config = dict(
    num_hidden_layers=9,
    hidden_size=128,
    num_attention_heads=4,
    num_key_value_heads=1,
    head_dim=32,
    intermediate_size=320,
    vocab_size=8192,
    hidden_act='swiglu',
    norm='layernorm',
    norm_place='pre',
    norm_eps=1e-05,
    positions='rope',
    rope_theta=10000.0,
    rope_fraction=1.0,
    qk_norm=True,
    attn_scale=0.177,
    bias='none',
    tie_word_embeddings=False,
    parallel_block=False,
    extras=['capped logits'],
    init='normal',
    init_std_qkv=0.0442,
    init_std_o=0.0,
    init_std_up=0.0442,
    init_std_down=0.0,
    optimizer='adam_atan2',
    learning_rate=0.00175,
    lr_mult_o=1.06,
    beta1=0.95,
    beta2=0.99,
    lr_head=0.00527,
    warmup_steps=267,
    schedule='wsd',
    decay_fraction=0.93,
    decay_shape='linear',
    final_lr_fraction=0.05,
    batch_tokens=[8192, 16384, 24576],
    max_seq_len=1024,
    doc_mask=True,
    train_tokens=130000000,
    max_steps=8568,
    dataset='wikipedia_en',
)
Each number is 200 + 30 x the weight over its row's rms, rounded and kept within 0 to 999. Layers, rows and columns count from 0. The size before them is the row's rms in percent of the matrix's.

# down: layer 2 MLP down (transposed), 320x128, rms 0.0912, rows 113-121, columns 0-127
# gate: layer 2 MLP gate, 320x128, rms 0.102, rows 114-121, columns 0-127
# up: layer 2 MLP up, 320x128, rms 0.0926, rows 114-121, columns 0-127
down113,099,197,222,232,217,204,183,199,178,210,162,206,171,169,233,184,216,195,213,164,227,234,262,202,216,189,241,172,195,167,161,230,203,199,197,214,212,225,201,241,238,235,242,219,213,211,218,196,178,183,227,187,184,178,213,251,129,204,266,243,166,233,232,168,200,207,197,168,149,176,210,211,193,170,136,199,218,232,182,162,205,216,196,183,206,195,182,215,230,206,135,193,126,244,243,188,224,116,211,168,154,247,202,185,232,168,231,213,153,193,197,288,150,180,206,182,197,208,185,244,222,179,223,180,171,175,179,215,228
gate114,099,199,228,154,155,185,198,207,185,180,207,189,130,216,248,115,199,237,169,188,126,171,199,189,257,198,151,178,262,165,204,226,225,214,169,238,197,167,221,191,129,242,190,163,225,186,252,198,220,230,181,237,200,187,206,223,200,209,190,158,227,223,205,162,223,165,155,213,183,127,249,181,214,162,201,232,210,204,232,169,237,206,206,184,214,212,159,222,202,159,190,180,207,168,193,229,236,231,235,226,233,204,221,176,223,205,213,187,178,195,226,170,185,240,231,209,201,165,208,219,231,175,245,203,273,211,194,219,189
up114,094,181,190,226,184,164,160,236,221,198,216,156,212,231,223,147,227,206,222,200,185,252,215,184,172,180,205,219,187,175,173,214,249,116,232,219,219,239,147,216,152,205,184,176,223,218,247,223,259,209,193,195,230,163,142,186,213,193,236,168,177,178,209,209,156,183,283,244,219,171,201,218,206,143,153,215,200,266,230,187,183,216,150,205,194,159,188,210,214,174,239,211,159,180,212,183,226,228,223,166,191,191,164,219,175,175,234,166,239,244,183,229,221,257,187,132,175,202,202,178,198,206,196,221,234,176,216,205,201
down114,099,193,184,217,178,175,206,187,206,218,187,187,167,161,174,193,221,165,208,218,169,139,194,198,184,214,172,206,205,219,248,233,193,165,172,248,205,208,239,215,149,253,249,236,189,147,215,252,210,276,188,156,192,225,179,254,215,161,259,184,206,203,161,225,240,284,196,195,205,220,197,217,239,144,225,163,223,199,245,205,159,227,192,169,193,156,190,202,183,197,162,174,231,230,204,196,193,220,176,176,137,154,226,199,167,191,212,240,202,207,151,195,239,159,208,192,180,205,188,221,169,222,171,235,220,228,249,251,184
gate115,104,205,268,192,171,181,218,166,238,178,154,226,148,281,202,161,196,200,175,146,195,223,210,261,160,218,219,209,166,166,205,193,179,199,183,136,246,164,169,164,197,229,222,246,182,200,200,223,207,165,191,197,205,141,193,215,182,216,233,144,170,209,211,174,212,220,220,199,233,225,213,198,247,191,207,175,171,219,237,243,206,235,238,176,145,189,252,172,183,219,139,234,158,194,234,180,233,179,191,184,161,232,220,218,205,140,197,246,231,240,208,203,178,225,179,222,205,162,177,146,205,171,233,191,238,208,189,189,193
up115,098,208,170,149,192,225,178,189,217,153,235,197,258,216,245,217,192,190,153,203,217,221,190,253,241,188,172,214,169,163,185,185,213,160,167,196,186,202,202,191,194,167,218,203,236,223,290,217,192,200,209,207,192,172,193,117,168,199,234,199,222,173,157,212,208,188,235,185,212,217,197,270,128,200,166,202,171,221,207,176,231,175,179,191,218,230,249,201,188,256,217,182,192,252,231,180,171,155,184,201,118,203,189,244,197,233,200,223,211,234,229,255,246,218,190,207,188,154,183,217,222,197,241,231,192,183,207,136,194
down115,102,227,176,215,194,189,252,227,181,203,163,201,168,156,149,245,236,176,222,226,183,123,254,167,176,218,227,188,206,169,256,206,220,152,186,197,204,191,216,214,269,240,192,148,261,214,225,191,191,189,221,248,206,193,242,213,219,155,194,212,198,181,193,175,198,181,262,214,169,190,246,197,212,191,157,216,206,223,252,197,190,205,198,173,203,111,169,237,160,199,221,182,237,182,163,224,220,190,168,171,261,204,206,213,201,202,213,171,221,163,177,207,200,177,188,143,224,192,217,204,207,187,159,150,164,256,241,209,208
gate116,099,225,255,262,220,176,198,231,172,180,200,186,110,237,247,186,173,196,213,207,252,198,186,164,216,162,216,217,185,217,200,184,188,188,159,210,168,164,203,185,200,189,294,241,135,186,216,202,163,204,226,195,225,205,197,184,210,189,173,195,237,151,211,192,182,237,155,192,196,169,249,195,200,172,223,227,212,178,247,166,272,213,158,197,203,169,207,234,196,218,216,260,196,244,248,229,193,220,163,181,209,203,183,227,213,233,237,204,150,195,214,142,196,232,175,204,235,200,168,207,243,197,217,214,172,180,229,150,156
up116,103,177,180,231,161,202,190,197,234,153,184,204,221,135,199,157,236,195,188,91,172,202,202,160,217,198,226,213,208,206,165,174,231,185,216,169,173,202,238,245,202,155,199,178,273,198,200,178,185,210,212,264,215,251,201,246,281,174,217,204,216,239,228,169,201,195,196,254,145,199,222,150,169,246,177,178,184,233,188,203,195,221,229,227,204,221,141,182,241,177,194,199,221,205,222,204,173,191,218,215,225,209,171,204,247,154,207,212,231,186,225,211,192,178,221,159,192,188,218,175,187,160,202,158,226,168,220,211,264
down116,097,203,171,211,212,233,187,199,198,207,151,222,152,225,216,218,179,205,194,227,190,221,198,236,232,248,224,150,192,134,175,206,173,245,236,228,248,196,200,211,223,256,192,170,126,210,189,205,158,210,214,182,168,210,215,189,188,252,193,189,210,168,197,202,244,105,195,192,221,239,223,218,211,210,228,241,197,163,243,188,198,251,180,231,184,202,204,202,147,166,185,216,172,186,197,185,169,208,205,174,156,187,239,165,218,238,181,192,177,175,222,140,199,171,228,200,158,215,140,246,229,204,196,262,204,264,136,199,192
gate117,092,186,192,172,188,168,186,163,236,209,221,208,246,233,137,173,168,208,164,215,175,202,193,179,222,205,228,207,214,191,233,215,186,193,180,202,194,212,222,213,262,229,182,189,211,153,146,264,212,219,200,193,216,120,154,198,206,205,187,209,133,225,200,246,163,203,216,191,209,202,241,201,234,183,226,204,203,181,227,218,197,207,154,240,177,221,155,225,247,153,178,237,226,185,151,171,232,225,158,200,218,195,210,123,241,178,213,162,231,239,121,191,215,242,225,193,220,168,169,216,133,224,190,193,138,216,202,217,204
up117,088,155,193,198,203,178,191,149,201,216,214,218,222,222,209,182,199,202,193,234,182,255,216,156,199,207,215,263,191,202,226,206,239,182,253,187,249,222,210,150,203,160,218,228,193,232,170,208,197,216,226,172,214,204,168,198,227,185,229,257,166,173,183,258,192,243,223,212,214,245,191,194,220,182,213,226,164,157,194,188,232,187,179,241,231,218,183,238,213,175,188,207,205,163,191,169,241,207,185,149,242,212,130,171,217,211,229,209,229,250,145,165,152,243,183,233,213,265,200,211,173,237,182,160,173,165,175,258,118
down117,097,253,164,133,236,220,216,188,197,204,226,225,178,175,220,215,284,218,207,182,234,201,196,213,176,201,142,238,171,249,212,232,150,165,228,181,191,209,143,185,152,157,175,224,201,250,161,158,159,137,204,203,184,221,202,150,231,185,222,191,187,194,170,209,242,227,194,224,194,190,222,197,194,211,152,182,174,179,220,215,272,207,197,167,235,203,163,203,206,198,180,199,229,200,190,193,162,221,199,221,212,193,160,186,270,232,216,228,242,194,239,180,160,236,207,202,127,250,178,172,226,215,167,202,241,179,211,216,170
gate118,107,164,208,174,182,224,133,164,232,194,192,159,209,206,181,166,202,146,205,193,189,167,177,223,187,232,206,216,228,150,219,173,256,197,191,194,158,188,166,257,225,205,210,243,248,180,150,175,215,235,164,186,248,246,234,229,195,205,194,170,197,139,198,178,237,198,197,207,204,197,184,137,208,188,221,187,201,199,251,174,158,218,204,170,183,188,246,178,135,170,185,252,183,185,167,184,196,174,211,118,265,212,212,201,191,242,209,200,208,211,201,193,194,237,197,236,212,211,177,198,264,173,264,193,245,238,245,185,196
up118,105,181,201,165,259,171,184,229,248,193,183,215,162,227,145,185,127,216,228,218,171,215,211,219,192,173,184,173,217,213,228,227,260,210,166,193,269,146,241,198,225,241,188,204,159,181,180,211,125,175,162,173,155,161,192,187,188,233,215,175,172,211,216,205,190,237,197,268,221,194,263,203,212,169,198,232,198,228,217,228,210,151,205,175,178,207,216,223,174,202,193,279,207,218,183,231,210,257,206,216,156,170,182,227,205,179,175,179,196,262,206,224,181,177,173,170,228,166,218,208,214,237,186,231,189,170,143,208,185
down118,105,186,191,243,241,208,198,192,178,197,197,194,224,185,213,132,156,262,231,213,242,191,168,154,231,215,189,216,222,155,195,191,187,194,227,270,181,201,130,202,228,201,226,168,154,214,224,127,244,216,199,197,184,179,198,184,221,148,165,202,232,181,238,206,182,203,200,186,230,197,210,250,207,169,216,240,237,196,311,224,227,185,234,213,213,185,158,149,205,213,163,185,167,195,237,197,198,187,195,183,220,161,224,242,171,184,170,215,187,205,161,181,203,246,255,221,144,159,233,218,181,201,164,215,198,166,214,190,188
gate119,092,204,224,158,206,252,187,119,187,202,208,182,181,178,178,159,225,171,222,147,155,181,222,194,251,217,222,240,166,156,219,213,194,161,193,178,200,223,260,183,153,209,191,218,185,182,182,196,179,220,180,235,238,208,201,225,174,240,182,159,199,239,163,182,190,154,255,170,167,165,163,167,235,212,228,235,179,217,183,183,241,193,170,214,222,182,229,235,170,244,121,167,226,230,234,191,174,189,207,214,199,205,239,143,213,217,207,207,210,197,277,160,204,199,189,210,255,203,194,217,163,246,226,211,212,229,253,174,225
up119,097,236,193,223,189,221,159,212,241,248,212,124,227,192,187,222,212,197,167,250,245,238,212,211,124,208,222,185,224,210,202,198,196,234,193,185,151,176,190,182,198,232,183,238,195,203,209,260,200,163,165,228,222,207,202,186,252,179,228,182,164,220,159,194,183,182,149,205,226,192,235,233,181,154,225,156,203,236,226,262,190,183,198,186,122,183,178,177,181,175,204,210,224,188,192,214,244,152,189,144,147,163,201,201,215,198,199,214,198,185,237,189,246,112,212,223,201,199,215,234,232,173,226,185,124,195,181,201,186
down119,099,182,178,220,189,272,230,235,175,187,208,157,170,191,192,184,153,257,182,166,176,217,202,217,231,202,180,197,217,213,179,210,230,233,215,225,211,174,174,139,192,172,134,175,236,225,149,214,206,219,197,199,253,185,186,168,216,227,192,231,213,206,192,221,188,160,181,235,218,197,200,185,207,159,192,218,172,188,213,192,167,226,237,209,259,267,162,182,176,140,228,272,176,241,228,231,215,244,190,159,189,140,226,260,183,197,243,159,213,189,174,155,230,180,204,234,217,179,215,217,208,204,231,224,187,184,162,151,140
gate120,106,163,227,210,223,210,266,216,185,188,242,198,181,191,224,267,129,135,230,199,220,176,162,228,177,234,212,150,186,192,248,180,214,216,230,200,178,182,187,185,181,253,182,212,141,198,263,253,200,188,224,182,178,160,243,231,215,176,214,191,247,219,189,183,191,173,207,200,239,176,188,194,196,208,177,193,180,225,192,226,177,280,177,207,156,190,181,208,152,250,150,212,181,196,233,211,189,218,132,217,126,231,209,219,215,171,152,221,200,194,151,231,215,192,187,177,205,177,163,162,171,225,227,233,173,213,182,200,217
up120,110,218,182,229,253,206,208,202,165,226,181,189,248,168,157,217,246,215,235,181,241,212,184,155,217,199,231,186,185,193,250,207,221,226,195,219,199,213,193,181,126,228,189,205,186,253,177,224,231,161,119,207,232,171,198,148,225,167,196,149,247,266,196,200,168,182,223,201,206,174,145,295,173,177,197,197,200,191,180,188,207,223,207,209,196,179,178,257,226,216,171,159,218,176,153,193,221,172,183,255,206,178,217,178,216,257,210,208,192,204,198,186,220,189,225,253,199,159,181,171,195,164,154,191,172,193,261,175,193
down120,106,181,214,217,208,219,172,249,127,226,207,215,238,144,167,178,172,149,269,179,191,204,217,213,215,232,181,201,184,243,218,197,209,178,234,207,243,182,150,183,222,158,246,176,213,151,186,147,228,204,239,155,211,169,223,202,221,196,205,144,173,249,232,217,171,184,170,188,180,213,154,170,153,177,232,206,254,157,208,196,184,241,160,204,171,217,203,236,196,205,186,238,224,168,208,213,193,237,162,252,176,187,225,196,248,221,189,232,164,222,169,201,194,224,234,192,234,255,202,164,188,186,230,236,161,188,165,155,239
gate121,096,266,208,240,189,230,143,243,221,176,190,207,191,247,156,190,184,203,165,175,293,187,183,177,194,213,177,242,150,200,258,206,178,218,177,225,211,230,194,197,190,204,240,160,216,175,214,197,240,189,129,192,256,222,202,201,164,225,190,240,169,179,192,186,239,167,153,176,210,199,221,179,195,218,173,206,202,186,235,153,192,194,123,179,215,232,199,239,202,165,237,259,200,196,145,220,146,181,200,218,179,192,171,216,153,218,183,197,218,233,195,204,173,214,214,162,229,225,196,204,142,212,218,200,222,229,177,243,258
up121,097,180,209,163,158,204,221,166,239,172,193,204,130,160,201,178,184,223,182,260,209,188,133,209,164,209,166,188,153,218,154,162,179,195,192,224,184,193,222,165,167,211,241,241,199,162,215,240,233,247,207,136,217,166,220,149,207,217,190,193,140,209,139,234,187,203,199,236,180,261,269,206,182,209,160,180,194,238,191,206,203,236,188,240,198,215,204,208,197,205,234,206,196,183,183,190,225,212,186,259,169,217,200,189,178,228,196,169,201,198,194,185,244,246,225,240,163,162,190,246,276,172,193,243,183,195,202,222,243
down121,099,250,178,165,175,142,237,207,184,253,217,186,189,220,187,237,222,207,223,175,148,258,228,188,199,253,213,213,203,171,185,251,182,193,218,149,195,219,191,268,163,201,182,188,236,180,194,198,169,188,187,172,167,206,183,162,197,208,237,147,181,235,258,195,203,208,186,184,226,174,211,169,184,122,210,187,236,180,231,182,208,213,169,157,179,206,206,188,200,175,186,177,235,143,210,248,176,181,210,259,209,195,198,237,253,228,167,240,227,202,216,231,209,182,186,205,233,248,170,188,261,180,164,177,264,152,172,206,168